Weights of a small transformer language model: 11324 steps.
Each number is 200 + 40 x the weight over the matrix's rms, rounded and kept within 0 to 999. Layers, rows and columns count from 0.

# layer 5 attention value, 64x64, rms 0.11, rows 0-63, columns 0-63
261,270,305,274,155,238,172,158,251,226,173,170,201,187,232,191,219,149,114,163,160,227,180,232,231,126,198,174,249,216,248,283,225,242,256,194,173,198,191,194,227,224,156,175,231,240,239,212,247,248,220,202,220,260,245,158,177,249,189,253,212,231,233,136
201,165,115,245,222,162,220,237,255,182,214,209,238,187,204,273,183,305,181,207,240,168,224,174,244,169,211,170,226,193,219,182,223,206,145,212,286,200,167,223,197,182,205,299,252,180,227,210,223,190,204,219,268,171,242,201,169,259,167,212,159,199,212,238
136,231,248,176,243,228,185,302,201,158,159,243,179,187,251,91,200,102,224,187,215,212,251,219,118,233,228,116,249,195,184,190,182,236,236,223,90,197,181,162,214,197,187,235,155,117,207,221,185,271,216,178,204,124,213,145,222,201,225,245,242,234,188,141
260,213,200,191,239,218,183,273,192,235,184,164,246,192,181,155,250,164,198,199,188,178,241,141,181,257,229,201,203,202,181,200,176,217,186,229,165,248,158,100,221,249,179,190,190,136,156,204,225,209,153,238,182,112,269,234,259,192,202,128,190,184,170,166
190,210,307,245,210,237,132,157,254,256,215,247,154,217,188,146,230,200,170,232,243,204,120,211,213,153,233,182,168,204,175,181,150,201,207,243,132,162,188,177,146,194,196,205,230,227,128,211,191,170,199,168,173,220,281,149,173,154,216,287,239,193,174,169
157,156,79,211,208,196,259,293,150,224,187,269,231,176,141,170,226,210,249,151,255,139,254,181,227,244,257,214,194,197,166,197,181,227,195,293,266,242,171,115,160,219,222,244,149,271,136,205,190,188,166,199,235,142,227,155,209,175,201,175,176,203,192,321
186,209,225,163,153,216,90,235,174,227,237,246,167,216,197,161,255,145,196,204,179,201,123,198,132,223,168,185,263,238,208,206,205,251,259,245,134,242,163,237,151,179,200,204,148,121,115,199,115,149,155,179,201,164,196,177,228,205,215,154,196,217,184,121
251,237,282,224,220,246,173,180,199,199,241,215,231,202,223,138,168,159,210,260,234,216,216,178,177,207,243,165,207,168,183,151,196,150,212,251,145,147,202,194,218,205,152,244,216,198,164,230,188,190,208,241,215,98,194,180,212,236,185,256,250,185,241,140
227,199,172,236,212,217,231,192,207,177,192,154,226,223,208,219,154,222,204,255,158,188,204,197,235,193,210,181,260,188,197,180,254,157,174,151,239,222,213,209,254,183,177,173,199,203,227,203,209,186,248,205,247,175,287,217,203,221,171,205,154,261,200,105
192,184,178,180,188,152,145,211,173,229,223,206,200,213,204,184,192,240,214,278,136,165,143,149,197,165,283,320,244,222,184,130,227,148,169,181,182,264,174,245,263,183,236,175,212,198,126,164,183,142,182,213,257,141,255,181,178,222,200,123,132,193,169,171
268,243,213,132,222,277,151,115,141,204,226,219,177,249,241,196,236,177,230,259,195,213,199,177,202,206,200,162,247,189,169,158,186,159,185,246,180,207,205,222,207,198,168,222,263,128,129,197,167,186,222,167,220,91,189,124,207,165,220,216,209,205,234,152
253,219,169,245,189,202,247,180,143,154,155,115,171,202,193,231,190,130,191,238,232,169,250,217,185,230,234,215,263,169,188,169,141,212,235,214,142,201,239,189,150,176,226,179,121,168,225,222,199,212,146,252,163,265,143,223,201,174,203,205,192,234,175,224
131,158,172,180,224,197,210,247,165,245,171,244,178,166,259,133,216,177,281,183,265,231,182,195,161,202,203,204,123,226,188,192,153,203,216,217,197,207,149,166,174,236,226,225,198,235,254,214,188,166,213,155,175,198,195,211,223,148,190,197,227,204,205,257
177,195,236,203,241,209,218,242,163,151,226,157,267,202,171,147,176,239,198,206,204,119,236,243,187,225,144,172,226,207,214,221,159,190,199,186,222,240,179,150,212,169,227,220,135,163,203,211,217,215,192,202,251,205,235,259,227,214,212,173,246,204,170,159
242,226,221,163,138,146,160,148,171,172,188,163,176,209,236,210,208,219,139,136,186,200,206,222,171,186,192,173,223,243,229,212,191,233,264,211,179,127,227,237,198,203,221,239,176,186,206,206,240,249,222,210,162,168,207,155,195,230,212,193,202,177,215,195
224,191,160,276,171,222,247,160,153,150,186,219,197,191,234,225,220,233,187,194,226,253,245,234,202,187,161,215,249,185,222,233,184,224,165,214,214,246,245,233,150,190,201,207,178,234,240,183,250,237,181,151,150,280,128,251,166,147,199,213,131,242,189,279
100,171,208,170,227,231,196,258,174,173,230,274,210,139,260,118,196,77,247,205,208,302,202,192,138,233,168,170,212,190,182,185,208,231,263,226,179,248,204,236,201,190,196,149,183,266,164,202,239,219,236,127,121,197,178,171,153,178,172,260,231,196,201,91
188,192,152,189,193,205,188,299,233,184,238,234,233,172,132,232,176,198,202,281,196,168,174,177,202,201,268,259,215,191,210,191,176,220,152,208,189,253,163,172,209,208,162,212,227,125,157,189,93,218,154,200,246,181,239,183,223,184,191,193,192,180,183,222
214,189,112,179,190,134,281,227,183,174,169,210,213,168,207,271,202,273,199,139,247,169,215,207,186,188,170,216,201,218,232,198,199,217,197,198,228,163,218,207,195,207,236,213,150,236,224,187,298,216,221,246,184,253,184,226,220,227,206,154,141,205,196,260
204,177,137,166,143,203,195,136,207,112,226,252,190,171,182,282,179,148,230,260,179,243,170,180,208,196,207,158,257,152,240,178,186,166,63,230,221,248,174,235,199,170,167,216,200,166,103,193,153,154,214,196,164,183,158,128,130,224,200,286,146,214,234,217
138,171,168,218,250,267,222,263,197,190,248,198,245,228,166,193,181,148,232,257,217,168,214,163,194,279,118,171,195,182,169,183,211,112,125,177,287,232,194,168,200,215,181,186,168,199,156,194,225,112,219,187,250,207,216,271,201,212,201,223,189,184,209,163
187,149,130,202,269,209,294,196,112,210,223,232,219,189,192,122,223,268,231,227,316,196,206,200,203,201,221,214,197,170,178,183,166,159,183,213,211,209,197,172,195,171,253,227,183,308,220,204,247,225,205,161,204,212,236,166,199,148,202,246,210,182,174,247
238,203,149,234,194,179,219,171,179,205,154,216,195,153,128,240,219,236,194,195,210,254,205,201,205,226,217,252,171,217,246,185,159,297,202,212,171,157,198,245,153,199,197,179,227,208,192,182,198,301,187,208,120,235,92,213,192,160,229,163,203,201,191,219
167,228,197,241,281,220,164,290,253,214,195,191,182,131,217,169,208,174,184,215,214,221,227,176,145,259,178,170,288,245,234,193,197,165,208,276,253,197,186,263,217,200,213,117,166,221,129,187,341,218,241,165,156,190,170,193,191,198,195,181,206,231,150,160
288,223,141,179,201,147,269,228,171,209,197,230,188,194,162,220,197,338,152,196,233,169,215,209,162,204,187,217,223,183,157,216,261,179,220,198,174,197,244,259,161,199,240,201,176,189,248,191,263,214,181,206,203,268,196,261,259,231,188,187,208,179,167,255
129,204,215,264,245,230,295,247,184,227,184,129,173,220,246,180,154,242,201,229,210,132,216,232,233,151,212,190,214,193,221,203,171,179,151,200,242,220,206,166,212,172,248,155,232,170,263,217,206,221,167,198,298,271,218,222,212,200,171,188,200,222,148,229
223,221,206,148,209,273,241,197,153,215,237,164,204,252,198,141,207,215,219,169,157,177,240,223,223,279,104,217,187,218,180,211,224,218,220,165,219,220,214,257,274,205,159,171,192,149,301,189,277,256,185,178,218,217,164,288,277,216,214,138,214,223,171,195
267,209,207,167,192,220,232,185,107,258,188,244,176,188,173,119,215,230,198,220,185,164,156,238,157,162,165,164,204,199,159,263,220,178,191,232,146,207,193,198,232,220,186,198,199,232,162,200,182,168,196,169,229,185,214,180,238,174,215,209,227,192,197,243
279,174,151,219,174,176,202,147,254,192,210,190,207,231,267,262,235,194,203,133,269,243,191,181,213,171,177,167,160,164,209,228,243,199,200,172,236,169,184,162,162,191,218,260,196,298,252,228,189,168,247,246,212,181,221,187,172,237,169,236,185,196,248,244
248,206,163,268,223,226,130,130,182,161,190,224,207,177,204,252,209,245,202,198,196,218,239,207,231,158,203,256,267,196,168,194,188,168,195,261,191,181,234,215,187,215,203,202,201,270,199,157,292,251,248,174,113,213,149,159,178,175,223,211,121,248,166,233
273,225,262,220,203,263,134,130,292,217,240,173,223,264,207,208,232,172,202,156,247,240,173,210,253,237,132,151,173,212,212,195,198,203,232,207,207,142,175,226,144,199,178,214,189,142,257,210,227,187,225,205,162,150,188,173,249,264,221,194,255,242,193,137
211,227,274,171,186,195,197,167,172,228,200,154,195,213,216,210,139,234,218,200,138,189,244,224,212,241,155,217,242,196,137,202,193,119,213,219,270,145,198,249,274,210,171,218,217,203,209,205,280,124,213,215,227,147,192,246,193,231,199,212,208,165,287,206
214,128,206,226,206,156,187,220,107,260,101,254,177,158,185,204,150,222,169,196,201,187,118,252,232,177,275,176,122,155,202,270,232,209,151,170,140,230,218,163,130,197,232,209,204,138,243,173,171,163,156,168,89,199,166,234,196,205,247,213,248,185,221,219
230,289,217,202,185,195,195,160,238,151,190,265,186,226,264,211,180,248,191,208,223,194,260,204,218,220,194,185,165,215,164,248,215,172,261,228,208,167,213,184,210,260,191,248,256,229,203,242,201,216,223,222,246,176,240,198,174,175,149,192,204,203,150,144
293,145,200,168,213,175,169,213,155,273,207,209,165,186,190,245,170,114,235,168,179,185,189,161,175,182,153,165,246,166,183,182,131,236,155,139,274,185,118,243,215,250,192,223,101,228,261,195,203,180,207,202,251,284,120,181,215,226,242,174,198,213,217,201
222,322,196,303,207,163,188,219,246,247,251,218,185,214,143,287,153,186,249,151,188,252,195,195,241,264,146,155,168,234,209,218,146,194,114,169,169,234,98,253,242,184,147,220,198,122,192,196,300,193,211,138,188,187,198,159,236,275,198,157,173,219,187,298
271,203,140,252,227,211,201,198,171,227,178,207,187,182,180,220,135,201,194,227,196,198,177,161,243,240,145,191,258,281,224,167,194,199,139,147,213,255,160,181,158,206,226,235,257,181,165,176,191,203,240,240,225,209,196,73,184,250,187,144,228,211,192,187
245,266,191,197,242,216,210,129,311,195,159,253,137,140,282,217,114,192,142,219,224,162,195,211,220,276,253,113,138,211,243,244,127,192,118,215,154,218,195,196,199,212,206,311,179,237,195,213,173,148,139,183,185,233,246,203,158,216,226,166,187,212,211,144
238,165,132,246,209,213,188,290,150,171,255,256,251,200,120,201,204,165,253,209,194,217,198,225,180,207,203,189,217,253,177,208,225,239,167,210,366,200,171,256,181,180,165,316,176,206,173,193,212,267,233,199,223,208,148,196,199,209,193,180,202,195,218,242
204,219,203,202,222,184,171,286,181,144,190,185,180,205,206,169,177,252,182,187,174,139,211,129,181,244,172,200,201,209,205,129,201,193,231,204,247,254,160,191,204,217,199,154,177,281,234,189,309,282,213,208,220,230,226,235,185,228,197,178,143,184,108,144
317,183,179,205,237,210,191,175,162,274,218,153,192,213,235,203,189,235,220,235,203,247,191,199,237,211,229,245,243,221,194,177,246,159,229,180,197,193,190,262,215,201,234,201,206,213,125,170,230,245,237,211,245,124,149,184,178,192,225,196,257,246,184,226
289,201,219,196,162,202,153,234,169,101,264,163,160,220,169,313,170,199,146,160,212,254,190,188,130,177,193,228,180,149,200,213,170,246,155,256,160,128,175,280,99,168,186,224,160,181,238,225,148,221,145,233,161,256,172,263,159,217,176,183,244,124,245,268
103,280,210,202,163,154,146,179,208,101,246,272,184,202,188,200,214,176,185,264,160,188,201,196,141,111,269,306,171,166,204,215,200,184,193,170,185,176,259,215,138,240,251,124,193,202,285,204,153,85,194,203,163,224,285,201,192,146,172,193,113,120,193,150
256,150,208,127,221,186,184,222,203,202,250,181,174,184,234,218,235,249,144,182,249,269,170,177,166,166,190,211,264,195,218,114,205,237,207,237,214,124,135,241,193,193,139,179,137,209,291,220,166,238,189,199,252,186,198,223,174,158,216,190,245,215,268,287
173,163,204,214,170,231,249,140,244,177,273,203,305,208,147,180,186,221,250,151,174,145,217,196,196,214,137,182,273,195,169,158,177,160,246,260,241,190,190,114,223,217,161,226,175,214,182,198,224,182,215,205,265,239,237,171,192,232,199,228,129,203,168,151
233,252,194,221,180,239,169,216,208,178,260,128,207,261,209,257,218,224,232,161,256,216,234,211,187,203,255,202,230,201,231,169,198,204,234,197,135,127,192,266,257,188,130,160,181,189,194,226,268,244,240,161,223,153,223,244,176,175,172,217,230,210,184,260
160,213,203,172,198,209,201,145,266,178,150,195,234,157,271,182,166,239,167,223,195,172,234,262,238,203,192,220,90,235,214,245,178,185,179,166,279,227,265,154,269,247,243,258,299,244,181,207,146,204,193,249,261,205,243,184,196,204,173,215,171,184,168,151
231,190,143,98,230,126,258,249,209,238,163,273,148,179,141,180,263,274,140,181,222,205,181,200,217,193,258,215,157,172,257,140,219,273,121,166,183,204,229,209,236,203,170,208,198,215,213,217,177,221,163,207,297,179,167,188,223,236,209,219,193,224,145,188
223,250,208,176,236,208,215,220,308,230,226,211,151,208,243,265,90,215,226,172,185,164,278,152,202,240,237,205,151,147,198,212,162,170,153,237,148,246,168,212,250,189,210,239,124,188,131,188,191,237,162,189,159,207,168,293,222,154,232,174,150,213,186,210
104,267,152,232,103,126,206,260,173,181,195,158,222,204,214,165,187,224,313,208,170,291,194,253,246,230,174,264,212,250,173,260,162,260,225,182,188,205,198,205,204,186,164,252,268,145,188,197,137,210,182,210,302,175,221,189,215,207,185,170,185,220,227,288
122,162,208,136,139,205,229,189,193,197,176,150,259,254,211,206,161,259,185,208,130,201,226,205,195,222,189,243,202,193,200,209,195,208,149,163,259,202,201,226,216,200,238,189,216,215,197,186,85,199,229,259,282,187,181,304,233,179,182,219,152,147,232,206
170,219,229,255,224,153,225,198,246,164,189,267,188,139,151,247,180,149,256,152,189,132,247,187,183,201,170,234,226,187,155,204,213,177,201,205,199,221,256,98,229,223,243,186,139,235,154,186,222,138,190,169,126,229,263,89,199,245,209,165,158,186,187,186
296,238,201,230,272,251,168,160,427,222,135,183,164,237,271,199,187,213,162,213,242,124,155,187,129,198,213,102,237,239,194,194,148,170,180,193,230,152,157,255,175,154,191,149,146,213,157,198,258,228,249,222,199,134,196,238,172,203,200,180,204,215,173,274
212,125,188,187,155,223,270,231,223,208,194,213,227,258,171,254,139,164,239,170,183,139,222,219,184,202,201,159,287,211,215,222,166,165,259,102,204,185,208,125,167,201,238,228,173,185,137,210,132,175,263,202,187,115,194,213,224,171,207,182,199,212,252,268
237,270,268,241,200,136,222,120,262,201,190,208,187,145,208,192,268,232,163,158,252,221,232,226,234,177,189,189,126,167,204,222,182,277,167,216,220,185,280,183,232,256,147,252,249,195,236,228,217,203,152,203,255,298,202,136,177,204,180,231,180,198,178,113
151,205,200,113,169,100,222,219,255,233,159,263,143,167,228,218,228,209,188,157,214,230,176,203,215,276,180,210,175,185,217,219,184,244,152,148,248,222,257,177,205,213,280,259,224,204,150,195,134,204,195,269,278,218,256,189,201,206,192,201,203,174,143,195
232,373,221,264,232,245,200,128,294,186,176,127,140,216,196,245,227,220,218,179,242,227,276,200,211,271,132,130,123,240,220,249,115,249,162,172,166,187,216,232,251,240,187,266,236,181,139,249,247,211,185,175,188,254,217,221,206,242,185,234,166,237,160,161
153,220,190,240,242,161,212,225,170,210,207,232,263,126,225,158,179,358,188,209,221,207,182,184,234,197,215,221,152,245,204,85,172,238,191,220,213,213,178,186,167,204,193,261,252,252,304,190,151,182,181,270,280,245,182,192,179,248,190,209,156,158,217,153
207,142,203,201,234,216,207,245,215,202,147,262,149,205,202,198,106,180,233,198,153,167,213,215,149,244,259,222,141,197,166,218,209,131,195,174,199,165,205,198,212,180,241,172,156,229,145,189,238,189,208,165,168,149,230,240,198,124,195,157,179,174,160,257
202,229,205,245,285,183,212,175,269,261,116,191,249,164,194,131,226,157,199,247,241,174,228,223,280,177,140,115,128,251,208,154,201,191,210,140,298,210,204,141,314,205,175,229,287,261,241,222,232,167,265,181,275,208,253,83,189,190,175,204,180,208,200,174
313,204,200,115,244,169,159,159,270,230,248,292,183,204,172,215,176,163,195,207,201,190,199,230,149,176,267,183,170,108,150,207,202,161,154,198,256,145,155,262,207,214,205,252,105,194,186,208,184,225,211,157,187,202,209,180,230,131,217,215,187,174,166,212
155,269,266,283,128,184,198,156,118,196,231,217,193,225,206,219,180,215,293,164,236,249,234,226,212,223,166,253,219,213,195,261,223,171,296,185,130,146,192,146,196,231,168,231,199,174,202,222,220,141,161,177,186,216,225,170,199,169,197,206,241,230,244,191
215,207,215,184,165,205,217,263,216,136,231,233,177,211,154,265,185,181,232,180,162,167,231,173,107,246,237,278,282,136,203,245,225,124,219,220,151,234,235,226,198,248,228,172,91,194,123,199,214,187,190,165,105,197,186,263,242,166,211,170,149,193,169,196
191,139,203,155,107,224,219,164,177,164,193,142,215,239,188,260,215,157,181,229,178,239,252,204,236,230,157,162,183,165,211,276,155,255,155,231,198,199,142,290,226,199,183,274,201,148,177,221,191,226,189,212,207,218,180,282,208,160,212,232,196,209,267,237